{"num_hidden_layers": 13, "hidden_size": 96, "num_attention_heads": 3, "num_key_value_heads": 1, "head_dim": 32, "intermediate_size": 256, "vocab_size": 8192, "hidden_act": "swiglu", "norm": "rmsnorm", "norm_place": "pre", "norm_eps": 1e-06, "positions": "rope", "rope_theta": 1000000.0, "rope_fraction": 1.0, "qk_norm": true, "attn_scale": 0.177, "bias": "none", "tie_word_embeddings": false, "parallel_block": false, "init": "normal", "init_std_qkv": 0.0776, "init_std_o": 0.0152, "init_std_up": 0.0776, "init_std_down": 0.00932, "optimizer": "soap_variant", "learning_rate": 0.00817, "lr_mult_qkv": 0.4, "beta1": 0.95, "beta2": 0.99, "lr_head": 0.00969, "max_grad_norm": 2.0, "warmup_steps": 124, "schedule": "wsd", "decay_fraction": 0.763, "decay_shape": "linear", "final_lr_fraction": 0.05, "batch_tokens": 32768, "max_seq_len": 256, "doc_mask": true, "train_tokens": 120900000, "max_steps": 3690, "dataset": "wikipedia_en"}
Each number is 500 + 40 x the weight over its row's rms, rounded and kept within 0 to 999. Layers, rows and columns count from 0. Numbers have three digits each. The size before them is the row's rms in percent of the matrix's.

# up: layer 10 MLP up, 256x96, rms 0.273, rows 94-179, columns 48-95
# down: layer 10 MLP down (transposed), 256x96, rms 0.269, rows 94-179, columns 48-95
# gate: layer 10 MLP gate, 256x96, rms 0.28, rows 95-179, columns 48-95
up94 096:462471464526508498548479455459482533490416469486533405469471612558500484527508578571525491525459552458512504444512500523489450455490547477458459
down94 102:480532495559472596557482466569437545455529389522475545479534510532504476463523483530445544579517494465513510494517557468633458542522460486473532
gate95 095:498519500497534473522504479466570549549502523499529395442510476489529521487459470549531504459506504482497490382587491518440461504580519492533462
up95 094:503533498506428435480506478427567539522508497561515514517445445443506509510542542446534576456597431462471499526572507458458404460480474525466548
down95 102:507455520455537515578531531544466454516551452551503507520508487493436504523531487434525524487472489462491493429383487527478522543512484452516507
gate96 089:524538444524430527526486503473463524495483505518460508517486538518520523502525546550475486546470495428496508522481483513538443519498568556532469
up96 104:547455482548528558467448480494498442548459428514468538457438490459511496498509494541495442535458558492514501557452466466521503463501464545444567
down96 096:474517557522474504522536464520491495520461530463542466500468499490474506489545494523521471473512456490536463456431547536437573502478666481610451
gate97 094:439566559542508539530497552519502539457535492507549546501482513593493528460480464572440490502536520533550481525505525541504506526485553468496534
up97 092:555463455517495557452510599507474444518503493483467503494459541487548509507545538473501484476531431533528528483465466540532493511510484556539525
down97 095:455494423468431523490508521471469512550487532501512491436524539469542519514550511490560566499442471532434461524425432517488558466502540464471447
gate98 097:470482496438503507517504518559439472478540486533500541382507628483518534518507485530448572530458512514465526566434534505534461472485508501515543
up98 087:508519473495464466500525492519464499535547501405600478500524507489423480485542469513473506517492509447489540513470484567422476497476465496465506
down98 093:517519490469518502515508569497483547569503529497479530538474549493502485485522474500504504460469495503467480421432531462455503549520449439488564
gate99 098:463515468439543535526497491554467480492501461475524501541570520472439495520521491474484421516493469491545460493518470434596431473503472505485495
up99 106:467516431548446535537466493559529569403513476511468455522435511551589476492532516488454525515444416452439529507428462521394530492501525539546496
down99 103:466410492534546518518467506537420533567504458499476561535477516542441547451507510532523500474447443560504548516483526518569444484474423529496503
gate100 102:437445496471448492506444567518495445537436448537477461593471513534525456539388523518479492487448525520492501509538444454484485538512496483543486
up100 096:433483488573533561547517467527502545509525516515530476424535442380551458541549551530512527497482472501537476549527472477473494414535475462424462
down100 095:407475513483480453496461491535438478503463491503478468532505455534525491500480550442529525544420528515486561457506545474484499525463511496555543
gate101 097:420524438520510427413458481524506543489493452566508564558509419475477548479544503540574480474506527444515446527525472458490450516396472514472524
up101 098:529523522529507530457532520410481496512575401498565530482557490466535532488487500521495496571548514531513533477529478538455410483554535508611540
down101 100:454465549575492515544495463472484480521497579459506533544497442565486491532497482531480485541459532487476464508615525530530508520416628490506501
gate102 103:441474482549506476566448536401465547518488491521472454553401488453552512481473496567509470481478501476494515535493487471504468543516514534557496
up102 099:502525518588451455539430458478488569573583528442551495493430509434486464540545566488532502505475480501503540504520544473481489517498521482527484
down102 104:485511516554487511496451523508532492462595472496548472530530555442548476444473519573539475553528477456526526531422570525437534447455507508455511
gate103 091:508606502494492445467475512524524528489509459563539533576399477497564499450455463500475574534532472494474473547507512501479514531571479562530486
up103 098:452502457522505490551503464531488471491521540527533514589531478473558541553437483491480564470517447472541553567462562473489553493442567580472487
down103 096:451504513520633506526430504524572498522522541545485532481485532489478516480486488447554493511427534512497418407559486489466454472538484558528505
gate104 103:479483480497476437526493529498498511452521498537450513492478421468421468495505466466428501536511483520570503463513496520500514511508551466522439
up104 105:421519381474524490509463458607466595469515485494536463527525483509497590506522529509462516528503492491484472573492485519436487508449447521605514
down104 094:454480515417455542516486519581526508598513471511497501500525558430430460516527514462488470469453521506459515498522454507456552516453467464469521
gate105 100:506496455560510539446502493470501584420598461572543469496542479417557538485574482549483576501482440557452501496539484572515453473455521570526510
up105 105:608478479499461472428539484513507447480471541482498488462467557463577537504559515478506517533491496509533532443493442470489558487501424549514534
down105 099:448438509510562499510459460510492507502495532484573474547559445468521507448513520467481583468517483462525466521393507485530464488466458547522499
gate106 096:455484490508511533495550506510434599533522452494465478546507466507527550468549415505523515461532513519519521452529470491525524564481560462436544
up106 106:495461508558561465445441453471465545532559459469501541537562549501538531486494487543569460439510529490476500555490494445457506596536531508433520
down106 114:526513477461522495464526514446433552500472549521513401499419517525525510491458556542480484532458496528471469509451481477495533439489497504527538
gate107 099:491491562531530520537532473541466501542479556498498510489476442475513565548518577488544481562552439447501489460494550582515551569544521486509489
up107 092:516473473510528472481526541481474432532434493513456510426468509481464551442447458507577555503513580435437435556485510495528471489476462462448534
down107 097:565550378503505470486511511510557523437525551542485482522481502492485528469536527453522465540502458425536601484617499499486434584542516503490478
gate108 096:551500520534495507474567533504586513511445512550529495516419525493445475487517443473447470454475417482585474454590518506498511544487499478432504
up108 091:514514473437506472524558464509416471463514512541514474547505449495583473486493400530515528502536543430468537505486480598526555562534521517430469
down108 098:443478509444535542542483458515554517514489448418527519437506462509513571497461488498496503479464504535524504473419533492484476490486479522482538
gate109 098:527520510522528583468445518505561494534510554492432454608442494479558526517529547521447491519440546554484447443567561478503467574504460477501479
up109 098:499495493561449464443502539564490532529477476572546516501435474479508537437466481411518563551508526559524557510478403562478580517529495519526508
down109 104:484503459566444444578512466545565477540448485572473482502516433472593554485519479484515477564507481460524543479556517534526559500532510436546550
gate110 103:613441496552534491481527531459495506462524511495518528525509454470515454471573425520508550555477493412459560559495582472526512528541548459552459
up110 099:516548606554476446518519560532505467522561491454517552503486442519484537490491534412526545471567516476459501510512421497491575455499507505522519
down110 098:493518509471440477528507549442474582477480468506505513506463471522409534488490553563458491429572482530470461458473470534540547513501564482548511
gate111 099:473559453483510480418470595548509513484514503475484541506568504474406559561493487536493455465518518568513605490525489469565551496534522473508566
up111 089:441485468541521501459488525539528543593520511484475503583484525455431490476486522507482464516481489536490479554508477551527483444500490494406537
down111 097:513497504532503504438440535401495542513516577458504461553426569473513455422492450499467534534465500499505475480364518514408516518468486493444469
gate112 101:469507523534475572501465476539558510524524497541503485557468451566536527473495469499529506466532426506512515572511479442567580514494520494546533
up112 099:454528552513516499438477553462522570546550478550484487484526506462476497483517540494494488509559505463585459515403498532454495523523506600530548
down112 102:572447509529570500486536534512547488451467542467559506462532485469462531488442485522501514491361507521413484489414520457489458515437522486470464
gate113 092:507552553481484504485436474458520450512444470496510525466511446514521449574467460496531549477411498500460525529484509489573480500509500458547531
up113 095:558563461466534422494505518498497439487551557520496569468393538494519545496522534505509497517550482460488444501537537503495472549421486508593483
down113 096:474477487562502544458525518484520527459457542598535489526438475459430420552476562484456492454444418425508514494500434496485560507533491454457517
gate114 098:530526553501460508547404522500500456546497507508516513467540502496448455560490411481557428493497507519485484571551489443520490501475488547513462
up114 103:463474536494459512588451491565491509449434498522518528494539492530437459483469508521470545486463504487458377518528470516462532500491497557536575
down114 097:462461502469483436478461513539505575497522441526535484514544537489456500509470504431585506523489477573510481508514559553445501473460532474513612
gate115 106:468422512545499494604438511546501450569612467540487521504498512497534511540501525419444440517506534503509510422590504485524465439528507494493448
up115 095:551492566542569498466502504468510467503538479481516572471536491435497534527492487531499448449528568540539475486519540531425485428593493531502469
down115 095:570443536481422496486478526496481482466508545511536492515440454554373537521517471564440483490517442554498492471518510504504576453515548515427480
gate116 101:456542489535448501539374582463490548459477503523535485491553473502517491524485482523502457500570542483506543421468457532502508496536489509460490
up116 087:472517502480451458519490537546475457575514419433504450461490504526509564518483464539552537472512519505477549594482485495533439518466540456467458
down116 093:503507487505521511516513498495460468548551452505415507464408498544502434515441511508526543519532536518452485504519482480461520492478662467511536
gate117 100:520491490491552477500464538518493529511452538483472466535449520464551509496473525485532426595480441565465471479505498549468502510580496452488502
up117 094:471416434509469600447532504472478484472559475486542519495502454561484521477435526587579463476545555446487480507499503450531538507527517516508521
down117 089:537595526537435462478493468476492473463486492563519401490508532524453513481476519465453493538558481471520570463474505488510441440500462519522423
gate118 102:573466501543428494447542582509567512484480494522549543444502522508548546508570502515441444450455457443499491472491443460509502452455529471511536
up118 101:430510499538504500563464460494482510473452516488562521570458481526454435521492534480454412507433547505529553478491410553489540425470520448495471
down118 101:555484501478526485527515498493463548492529422426482518492478471500466520572457543497497513502552526505494467521515608506556499513467513509532479
gate119 095:463501509537572509506427493559591494515542443479481413507520441492509492454467479456583385463476550544484548516508558472496443470495476466492496
up119 092:390544472460484459521458510553452509545441512556492441502524445444540595512509493513524420507535526461493506480468494517574513514556448514531542
down119 092:571425488546559512460526542497562549556620500398489587504488495513534529463543444517465523474481516537461497486512506518465541403524510460540495
gate120 098:529485510522442513508562538441490574518509485496468513538513459482565484491502439469569502505509505572491496537596459514521451517536489446565444
up120 100:465494471585533512513530492415468498564512474507465465534468500516482532502529454464524537524464544548453493520471481473450486527474507482540523
down120 094:513459534523586559511492469534513527533490563479460396485564567522460471542542498490440472569511507529518478541562511489443487504466478581417488
gate121 096:471439500503479615451518493571530507499465513506470527554486560481537468497495511518482457461486481452489520506548481438450443564558527509464481
up121 100:570464513484499443457509438491542496470474508526425595475488541478515444589539502447485453458475428454468471471520497521595426523513463486429468
down121 095:512568462526492482530453454523504498537612503510540459530610444516448475484464435514467523502570545524554475511530490517483470440453452492526460
gate122 104:479532487530474532495462547521495547555442476534544570522552492452503517498484462523404501505513503573495486500470504547390475460525591450460480
up122 105:529537528467456484492506450541524578481634493513490470508488494508467481485554523481538508542446514523552539540500486488525501485476436475555555
down122 088:467480499506555470486441566474499517520478444536575536515450542498492513518471517540545569500490470573480443418603531553468519410552533520502507
gate123 099:482463505487492472481437539439480550481539492500441545544504452463504557489482543504475508489485491561530516427537548480556436521470568394557513
up123 109:504585463439484427532543459479451554551495607489505495437468559520506460583427426530558454481516565478442518458494466480532536504567491519525417
down123 100:488551465460477483511511450540495431499471486474504498523463507580554504442421509513501503497479416496500507536479557442544527536507505474523449
gate124 109:529526458463491505473519545581463497448471543542505515543619448489459479511482554456554563475474522516495517460546488494447555496533508486497491
up124 104:493479490506464528508491492579460449478575461531522521445460478547502564543471567557544479502544417517526471477495492425543520578424472461552419
down124 108:509489496520516452498478520509524511520444506461554585562544514514506501572557492529532483470498464484533546473528501433450489466501513449563481
gate125 092:477412474479581523512501495505575465531464447514515504424464560527513492447545518537535523484461542447483539504521536430504469504574487502510542
up125 094:524514556393442491558486472538436502495450530476470543528487432490488510541548487494530523476551508536462556490506514489517482449573503505471473
down125 093:456534505472533485456496462545533551451529481463496482541559553459560553538489509546489521493471467436462523475475446482511449481422519600472506
gate126 097:465483475430551527520480496496509478511532475507555528452568502504548521507480469525530463504521508487530468460555503494465447523561522448482493
up126 096:590556557453466498476497542484499449532578514504548516538446467443566520495504510473406562500488515491460511512483484478466525527514476514513473
down126 108:489512480490521508458452501481459541587533515564551492454505458514541447529504537510493534482457518532472513572443427435438509523491459554534492
gate127 103:493465517514497581516469502502493527472463506528456475484511468466622445568492460459484518587469517495539490559481468521461500523519536529378459
up127 100:561501482534460500429498434457540594487516416471461570491461520502525503505567507551444519468524527491559532526530497460496475523508456417445505
down127 095:475516494553523498509527546557427479451501496490496546563495470498518492458457546453472487552587499451576504521460461471536487545484432461421455
gate128 100:596429513450507467503469568489516482508473492486563494485517477504529542527512473457483506505488557474498465486482453465493498494451584497482463
up128 092:478459566456524483424556554558420464510535407480515542487437504521515530528477491511516536539525536507511461498521528583463488459444509433430516
down128 093:573504519460474544515480467506450455522489453529530532525485556496474481485468458500466516479542512503564466520434500549443535418493592503407522
gate129 103:472508509526504526483456517456471502518523480481468450524459478480543475463553497512476433546492387498516451545424424537441597486543512490481435
up129 105:466516556471490480494513459542515515510540471473529460505465456430530523557464409446465592515465425436418517539474451533470500559518557484529541
down129 098:589553489489534529517517495430477519502526452460475519464479471514494499450478457396511507570539538546533436441485442544596450431556551488502560
gate130 093:510506489535563431483520540518490459505522434487552473500475511448475534480583516483472456577432532508563532542528490382560479456476455483460493
up130 097:523520451506532415505453473512484502499511442492522590518601498497522520475520509441551538409484464549530447475527504546503429449508532515525524
down130 100:518478491505495523430508479470462474542486514432514522550486544489494466515446487518452554502577531508476511507520585476513486468475524535441575
gate131 097:486509512498532509559487437458500527483505499550523500507467457497448492547473544482498428501534555532463449495538564509537495541571500508505493
up131 103:511475476487472510547495559527541510508533501511473546428557465518584519436502516486493509460454509492536426531457503514514466472548487440553486
down131 103:481524465461533454524479479464528533485527497519530559505552569458468477538457437557485523436358488534524519487612486535513569602518590498560482
gate132 101:416549522452543528458439510550546525442535510487538487467550557525485523439534432518505568526518540465480450537546505526536491536528488542490462
up132 096:510550426488531456524500456455533470511517547526564451464499563421619465475485487539506565529464515516484487519500448481513530474501549487552473
down132 100:476458564535448536470418424469537485473534507586510439540514453474501483473447506531449487464428563517537514417535429535471487511457410538467494
gate133 095:553469508443525511532479442488489526481524508523519453518534523486473535534490553476580489572550406532568474536528604474545481574492481513474427
up133 098:537577467504464578517564475483551543491578432431438471492472529437504545468429555509423481467482480534433562534524499485523525482458469452481485
down133 102:505475530448577515497519571472466527557468528551549507446509471512550455427507498536455519520507452415524460496507484513484516412485595479510446
gate134 098:466449504568535459483506490497475498465530450592450475464480482469541533413448478493489481596581556414473558487548487424504502487540449483457525
up134 102:532486510531540458549502447529427577562512498533500483528556509507530484517555552480546493503518545436501576542445529462527472546507559495506489
down134 104:436439502505511509407552525446487482578466496505461527579539490484503469474525471504500531472532485542514554594420483459470559535459388457496497
gate135 094:494564525487487442493481510550399436568568482549475552556490502509548518504435523546495523512505474473467503462538519519474574527456493449479502
up135 104:475444512524506508505550541467418461533535537474512523564501454500525434463542457448503540531490581495441524545541493516532568524516487579539520
down135 106:516446550473537535522506522517483398552422491506545480465583448505532503508467462493455508523493500491498474465352500523456454495482488521501535
gate136 099:472572539506493496504534438433452498455537541476528493509485479444509547527509429512453437537478503523472534568481530517511451506547535495502568
up136 100:534540441454530455484509531510568443448484509470502555546518466566536451470471519504537493498566512498549528484559520506388593462515495508533572
down136 095:541433533437502480507513507496457521523592512451495516517522479481592428530526517495475478516535599464468373574607488494590455531470513485493514
gate137 100:528586463552547470559534540496485474473471470465487479486507465480489396509551468464505507506464490480379516527470421411439512520444448447427480
up137 106:539566486438469587464492489491499504507499472533510514469458527554506466554533493528456492522466515555550479574549511515468489446516504516445448
down137 103:496420499481580407608504438463455493528505482448505540478510465562443511485523486468539498615503477492447524479573583507511546524502487482592533
gate138 084:499516490494516519530564474537547508446538477459533492585612502512477492520466437466442442490526458414495482582403520500556499434504472516486498
up138 095:542534510398483552508556506473479562448525580474505557508483445491443561453458513480512478507477537539494481484481469467519491389495470533499479
down138 095:484413498500505426496488492545431439556441448514510489489515513474518521482550439492456521497426445529494544471443510493382521526520388482435525
gate139 104:572495419523457476499489533510531493506473475478542443475453564449517502522520519473524507498485539493426502493559477559464492514575479421519554
up139 100:527573433462444439504463515599455463482467500489469533522533470470469540500559572465502444438524440464476528524457588551497484434505511481531451
down139 096:549490490494407450519565528487416583521501479498502526456526469507508468463447483533492542538554535510481476551519543485528487460561417526496494
gate140 103:566544458452537474447459531493492471430474498537530560466522427557505559479503568515534400545484443497510506514520452470464482495549522531553523
up140 104:483513467563537515551538477452521497460568511501479512535539480509477584426470510497524422536512410525574528461528586477459539514508502415504466
down140 097:512495492566465481501464539492489479492510493532486448489370559469422547433522501513480459431541458510543487475456488554504489515410461480498478
gate141 092:481493548535532446502499522574494521466562486496411533535535558544462547441555525532422505530461401474463523517463465456451501526526501506481493
up141 093:534420507495555479526555538487583509527476525492425504475524525467503454453474456443515467528531495533522450456547488484520466570479518486439602
down141 093:478580476519451444560518489602464512487419509530524451554527515467562517533537515548542546429412536480565532443488467464548474468514468509489461
gate142 097:525516429518482533457507504484524525410449493464493503514462478560555546521621425440525515464485445535525504465540519511433481525512423563564482
up142 093:580471508431475437584510488482507525508466575384489476483535582498461491508529470449502486520478541503459547521518524493529502554488492525493551
down142 098:499470476584448493456513507567464516502552524478539537528512472451487506524495566523493544465425479502498463450376508485464480480439582495459507
gate143 091:455494506522519501429501523440449426477412546503547529490523489435488492490573553464511473532437491470461462488517545467554571488464532510452556
up143 096:543516501516513441552512497554469538487488481503450451555426581491472516503477406478521512468475408517470512545505480467476477434538394461537558
down143 096:495492517462454417436504501494381532500530493465458517433533515498502539468558475499554550532505480488485500415435470501521464544533407466498403
gate144 112:518487468537527518466431459513542461438467478423538461516431421533501555533510509497467533537507537490474535494523477488499590464551466536439549
up144 096:482418496527478437511496543465578581566492529542513454455510500463490557436529461512555497480537490485478516416521494479456444408520533533492404
down144 098:490452436484447473490536488503486477464530514518558452475491463542504499525538429460543525480500530529541536506558503556575509520447482479495451
gate145 100:542501508511503573514450473473458461514441454521540437508617479523593458543498555452546514485518562542541511534495508475490543542487493490566488
up145 100:468437480527484519540525553497465440560482514420528563556517473481512513497514476539581504474461455386498510518484494481486432460515476554539467
down145 108:472470498521517476481532561515557527539458506453525497507553565489494495437460509497549463499433525431507477480633460487526437445500472477489512
gate146 120:507518426556490485455454490502547539493434532498518481511454478508509537525510503483479494532447490460518512498577509423528402486426552519536496
up146 129:489476496444531490497568498564476502514481460519430510519498515484512522547506527486522466471423476566480429446634542482589491498526577537468530
down146 111:514508533504490496470545507502526502480513486523519483456480534489545525472442510501511554504560487506494499494428513465458493531592435495585508
gate147 091:490516485494467406462497574475482466466480463576523484531521551517507515572456453474546528400483504441459500546472536524477536484506506497520470
up147 096:515507480541531449496534526479535458462507460444543520526505564460475483504508509504458508556562482552506522445517438472436466516524513489432566
down147 098:436501465481556483524569518496384480458533493448515509490552529523563512437541523499471558550524510515512503560450572503517439500546509504515492
gate148 096:563540441427541512507523505466549556517517564400567467450540511423523477513481534478448470502467465493532525538530527450571555449613546551490484
up148 093:469473516503477523531471561458504525520496496512471572567570486476472467501486482477465538518451593523509506512498508472475543469525410541477481
down148 102:509530462511518451483553510510531487518427494534478508576538464524482505495464514471501470480589510488479538607504437515568485522503469496522484
gate149 100:501539421525464442467381552484540507513546417522536537488443478505500507513444490436539541392503487424523516508500517555510499546481500472437548
up149 100:499487478498512450451511565569468485478519449422449550486446561461528548460506395503489461467424533500522461450462502487446529457522514587485462
down149 108:576448506472521516546472478499504525501507520447523533540461505522475460508464423435493528530575501523561539525585505547533582443514436425478516
gate150 107:524531466511470490550466563475559550492508482520456421516478472509530485525520476496502554526521532580501443563573486492469425536553437532517477
up150 098:487469500462571484498506447507491479520537578531454521413528459553493505483453515440545478465542471504471490521539574520512559466560515507413504
down150 103:540546483511481439491486480470459501514485476534496524462404497515482529489538542506527487569517501481493511377537570476480548480402567456545474
gate151 096:476540530505489528459489511425567528490606496471541517439521391543535476534499528466586529533514555527498442551552472492501500493519444438472442
up151 100:521496426529521537530486501546553494511483493514518510466496489552462414523431491454499560446480588507558508526499559518533503507532517538480473
down151 106:514517495539586421483573526469489546509505453491472471474521552506534497532523469458530450569441422460499446464638569437470524475509538504417430
gate152 102:542593473479465458453493508515534537500503504553555524502561386463467405542503510451493554504506474509473474515498511422507504524604466421517488
up152 100:501490524478516561485520562492524370485538498502469512550586482511521485455577526520539476490458575535496505465460551547470410444489549458525468
down152 106:504469520519403462503440506504486394496473531467515517573497490457498508452500514545552505497510489532517503513608494494386573506485443476565508
gate153 107:530503530536466459484518531534427535481488517510541503555472488457453592520461436482562533525497515479502522428544470459498471480532458527502490
up153 099:508507495482523493499458457404457567515496486538525485472521488505495443447473507515460515453492480514492505493537512421541453549460444545524422
down153 107:638498434539495530481469455491494427529492571515569502513493486498501550570535466542482498458496503539505522528535427505480473487489491539438423
gate154 090:528510471530574493374435437486512453517483467453565501477447574520464586559491479510485493486477510473470565545453510495544471548497505517504515
up154 092:492560476452565561514573511482499476548536519515535508483462435455507492554483472517485462489577527517520450510531503547493448458491467465487486
down154 095:513434501480490466481489379466436515453559506515486447527483533542543560445443514558540538511412486460492599421447553489512479545534489524486485
gate155 105:507427523521450414477496576449490540536533530471537565570484443459475444540539510431502519475508447498511494467557472498459518547451500573475457
up155 108:521504538509522503443553503466504557474524523527501581462479418477443522485526507427533555532497465544470483523558491490484380462415505510492515
down155 112:475489486507517540516535523455457576478479450459547468426474502518547511548367455615480535531475461485521485504542481452511447521487501490540589
gate156 096:538407470481581510530468541481536473487445502498495532553503480511505510527541432485513449483484474421597511492505531467529477443467500491549507
up156 101:515547554518469563485536505499488580500508488560456603472574499499430552458470513499553562438501496548410430521489482446534512534532520510466502
down156 101:425502472502525502560453467555558440503474488495399489443434523500486447487566464437478465490484472524473536486563502520529531491503475504502519
gate157 090:455519478480473528526497471471469517519505495527493574608545498516610517484483501422471509551504437474455477505507515471496418509453516433479507
up157 096:530444528542464534611467499504539491540549486426456529412472479472536536476556524537536493519503473552577517532499514522502510511522479524546523
down157 097:529457507591459510497505536526502508471430477533513560501483466544530508466597582482453464490564461615515542462441401462511492479536467499480503
gate158 102:526548547465520530484529508472542540461495428448557463523543491562476527547550517560482481556510513573480499400527490551534505510501552479507441
up158 105:478525562450479480487481416512410536527490563455505498435508471497497515550463596410533482528432456522497461590473472512548572522525452526509532
down158 106:531507477523482532381527547511589529447560431584504463519531530541507397495516500500448514548495458559489532469453537507474473520527588521577488
gate159 101:507505467563425521450486515522444517483506487515538488488464528508442557502510460453494439544518511501471574478546500528547581477499549412494437
up159 113:532533508529511489585479481454519529455531474390537520533481545509539558505429599555436482531460566497493466465514521512499513419505545444503537
down159 108:516552492469525573508530488460570503508476502578525532470506492498529501475509384519505503459496471555524551473494495509454537484481475572495541
gate160 099:482517508533545432475454486435442460474501454472508492566517501472520446506615448463497475472366581491458512545537454496566511496536564527504462
up160 109:469445447489514492468550488504530568558431556528541475454503462459445477481484427438513546506470530491457497513489485468525568562478575564458534
down160 106:456458465458528467569499457513621473502516498571541552553443485481508464550504425461513485542583477473461498466603474570479453571501492437500477
gate161 093:504497524515495522516502510516477498525467513527489561498514446544524562475487482468515515487540530489475517482598504534529378505439545545519451
up161 103:472539467454508508530504449454553469504535488495532448431519506580537521520540497529535476481486483441464587486466445496445520486500497389482488
down161 098:480443503563558505482466502522441585501413490509523482504428613474520477455453554514473491530514514497512543537495515522552487503462441522454531
gate162 118:388512497473525496497511534510535464550552484502551517439545567583524499585507511552545519489527509446443418469524467519495565483485477458536539
up162 110:524505540494545464478551503465577478583542507383446534577528494522507420443456528470520488539539544514548471473506482459511489570405488452519478
down162 102:536437495448484505501473482525396432506490458542497503482482393480477487464517455512480422406481527531477497490447551455535461527520488449432565
gate163 105:510493482453553467467525424497511443470535488530529527494589476512572485518534455496540510525521490444554452525516415570531442506520558533514478
up163 100:488481484516576482498463558518516470505508434610497506477519534506597604581551520492514532478511489539460464487539468518589494537465472466532464
down163 103:495512462510542503456549514509434507456435484420440522482517430494451468553438521511469539475507517479491467526497519477459520447493524567503446
gate164 093:499532444536473594482502533521520486449506471455495539466512480519501437520552483564580472444531576516496483458493479475502517564442523441462471
up164 093:521516515503452534463525529449480495569555516498565483404520549459499486521503451562506462489486519519450570522450474582496499492497568535509509
down164 093:481447571528530513493510492542385482448525504474531557488430528436505481480436486452422479554446515445510451539579548503524476469513464535519498
gate165 103:460463488477468522533541529540518458551494568494511493524431490489487493471516519555502526563466448532541500532491456563538533510617473551481519
up165 100:439499497512581576510471444487420455499485468520549463487457446495510525422455516446445528484438514503476587540488531541550539538488526511559521
down165 102:558460562477482484493530599398516524467480452509471584492524458508566482571482508513486502529601518473489413459491461468514500542472496488546509
gate166 095:484462541561432481566525556482482511534495517427491474527491488429581495459450456479466472482442473527529494509537453485465550491477527485455522
up166 103:527507484500483547491527471468540540467444454415503515606509531459568542488518480581465522510532471492448475519511522492529500485518530483565492
down166 100:516520463549492474486455498526482535470469494430538511458497489503508560421515411512475431431428521522506521458648506504471458474527574495483423
gate167 100:503500515418500475543440528542544543485481457491533541524528501415528480512411473483508527513512403508491502588545521528523479483476472427494508
up167 104:510474514523496498472412455495502556477561448516511580484455529432564504409486521523498509478433487515531518503505495536465454514513582502465527
down167 101:474467482557464457515492528457487521501475459502564462488537494496596499526457491476563503539459487403437497477490443544442452461497430521507539
gate168 092:522501506519447478551538634458470518457506500512490606480487447471485507609511493514506501487500565470459497539545479493480514505506491482505585
up168 093:554465534511439510521518551487405493540453559477468543450510502530513446572517471589463510490538517507549546454522457568457512491433580478474558
down168 095:538489511518442523466580466464506512498480579489455442545512513542531443491494489535490507498491512563537498490490482563515476439434371548477530
gate169 102:515522500437393507478458534477453490511498534515593546537523457539481452579532605526575543490500507528486439501526516425484545506502560560520455
up169 089:488549475525561499465485500517454504454494535516448517504500542504546504534533509551520542509480497451386509509446506497482440513463578542501522
down169 097:460544490496456496552521482584517512503514499502532545484483457528551539454498490478446572530486484472557565567593490489532548503465438436494514
gate170 114:493453487481431442503428513434453483486491476552475447500406531486522487508469510504512536479493592442528500502517563449432459557468538525478499
up170 113:542513490489506510531571566490517491479477552416467538491512425571562476524519545399497575544485506525523543516500468504505540437539450559524522
down170 123:524536475529546470498510508530604554455428486538491523518522501482505508532556510521464537423420522474492470451522484564524440486496483536451459
gate171 097:462544521517500516479481526487524509446439400559522529478566513482455438501592463531485524518498507522568499504523565534516488498459572539482507
up171 098:527468579480507545464512558518518468504536473493467531447505509481570523511445524480463538500485428542542499569453543496569500488506503548475524
down171 100:487475497495492451467533507520535468476485435509545450554423476497487473443464464518509534514540469467540587481480471491430463504530478474574473
gate172 103:566547451488529473541500500473420546501533511516506558506468513505528468430483488531461481499487527411479562491532482550457535436465533518501445
up172 103:481512454508499486529526505600475506451496519519568477480424466505517422423459495488519471508506530452479401525512454484527532460533478525513515
down172 100:486483514384445511437483456506468469482533527550486532518562562527502556521451387510555514479486513499487498573441518454496423548488487533483451
gate173 104:469420440528502555500511481511448560480454471527520522507529443547433486543520507449488497544551498469546423519556512512548550523481502418520486
up173 112:560456514545561540465507487501431511498513459517566492494539564522537531452525532453552465509470599575498489476437541432541540500481557471509487
down173 115:431492572504475493441523504479471459490532557500521550518489429421506457520544504502477553505503534466494453545493466555461546521459545486500549
gate174 101:551481589526496486498457508430517512519584487513466469545499400482556473502548474470531463475504499506458513459536456520512457535451541597469503
up174 108:435534532450487498473452488552531517526480525459521532488540512410459488477419495505454535505491504467456582466465500537475585546490487484453554
down174 103:527495517500498524571565382478446488431534511547509480516511531491477509545549545543489501511514449487544485544626483499573482475555532428491449
gate175 109:464438569524511547424478504503494527542529539536571563537560455460426490546520491445501473398515459461445492495480494552527476577475507441402519
up175 097:531509465481425546558511485535544454522517441495533514509526522466502532492489531585441514543579453487585448555513537524537454499508564486503490
down175 099:563564569517535494471478559487549451566499476436522538554539532553497494475542554380496505504511524500472566487541443475518451565580494488469493
gate176 087:546536515498463423523423468528472469433487509492491469504462441550533510601524612545468490477502509486553502525459498523506469529547537488534478
up176 090:544450480517466514543543523584482491459535445494511472479500572463550545517531524459450524516514508421556510471434521475473442474526517453481564
down176 096:497557560526511471497488377451551521474554519549487503523475537465514553511440509502467509468471524475492494498446566538567518589467557464487463
gate177 098:451439454493506483425466579466477573424517435550510538511523494611444503485491467499550510511576451513555506504481508519515509525442510441512480
up177 094:482528548503434575476496444495594512506467464539484477424522466474493474511499589521448565520428482537477489549505464466499477494482534525530542
down177 092:473446507486500543440529479462466512533524509473550449513472463554437490476495482495558475596468510474443487498513538494516535495611571526427470
gate178 099:531489543495504471517453586496585474515480476519462464536462513441462472626511546471529529506559568436463473487525467501506450548429527458558500
up178 093:492479528511504538498465518504491478534546455533489480478519497471558385507485497429499456516479441506448502527378487497455512574508535478541483
down178 100:451499493539545513532459529430448473478462498583512500508524520432512470491424465544464470540546496506519509508597552434524540502404522496510541
gate179 110:548523528486485452563545563494461449485491525502591437469522447469465527528517484442448511452380517454494482550478571438522453538483470479469515
up179 092:531481539544516450526538540546501491524523480455447550540527522550421552483556487484513533544497513479570509493469421540555500525535544564568554
down179 095:551475444461499544449424473486562476510477430535487566487488565458484456512548517499534487514421473537505501493447525527505567492568486491464446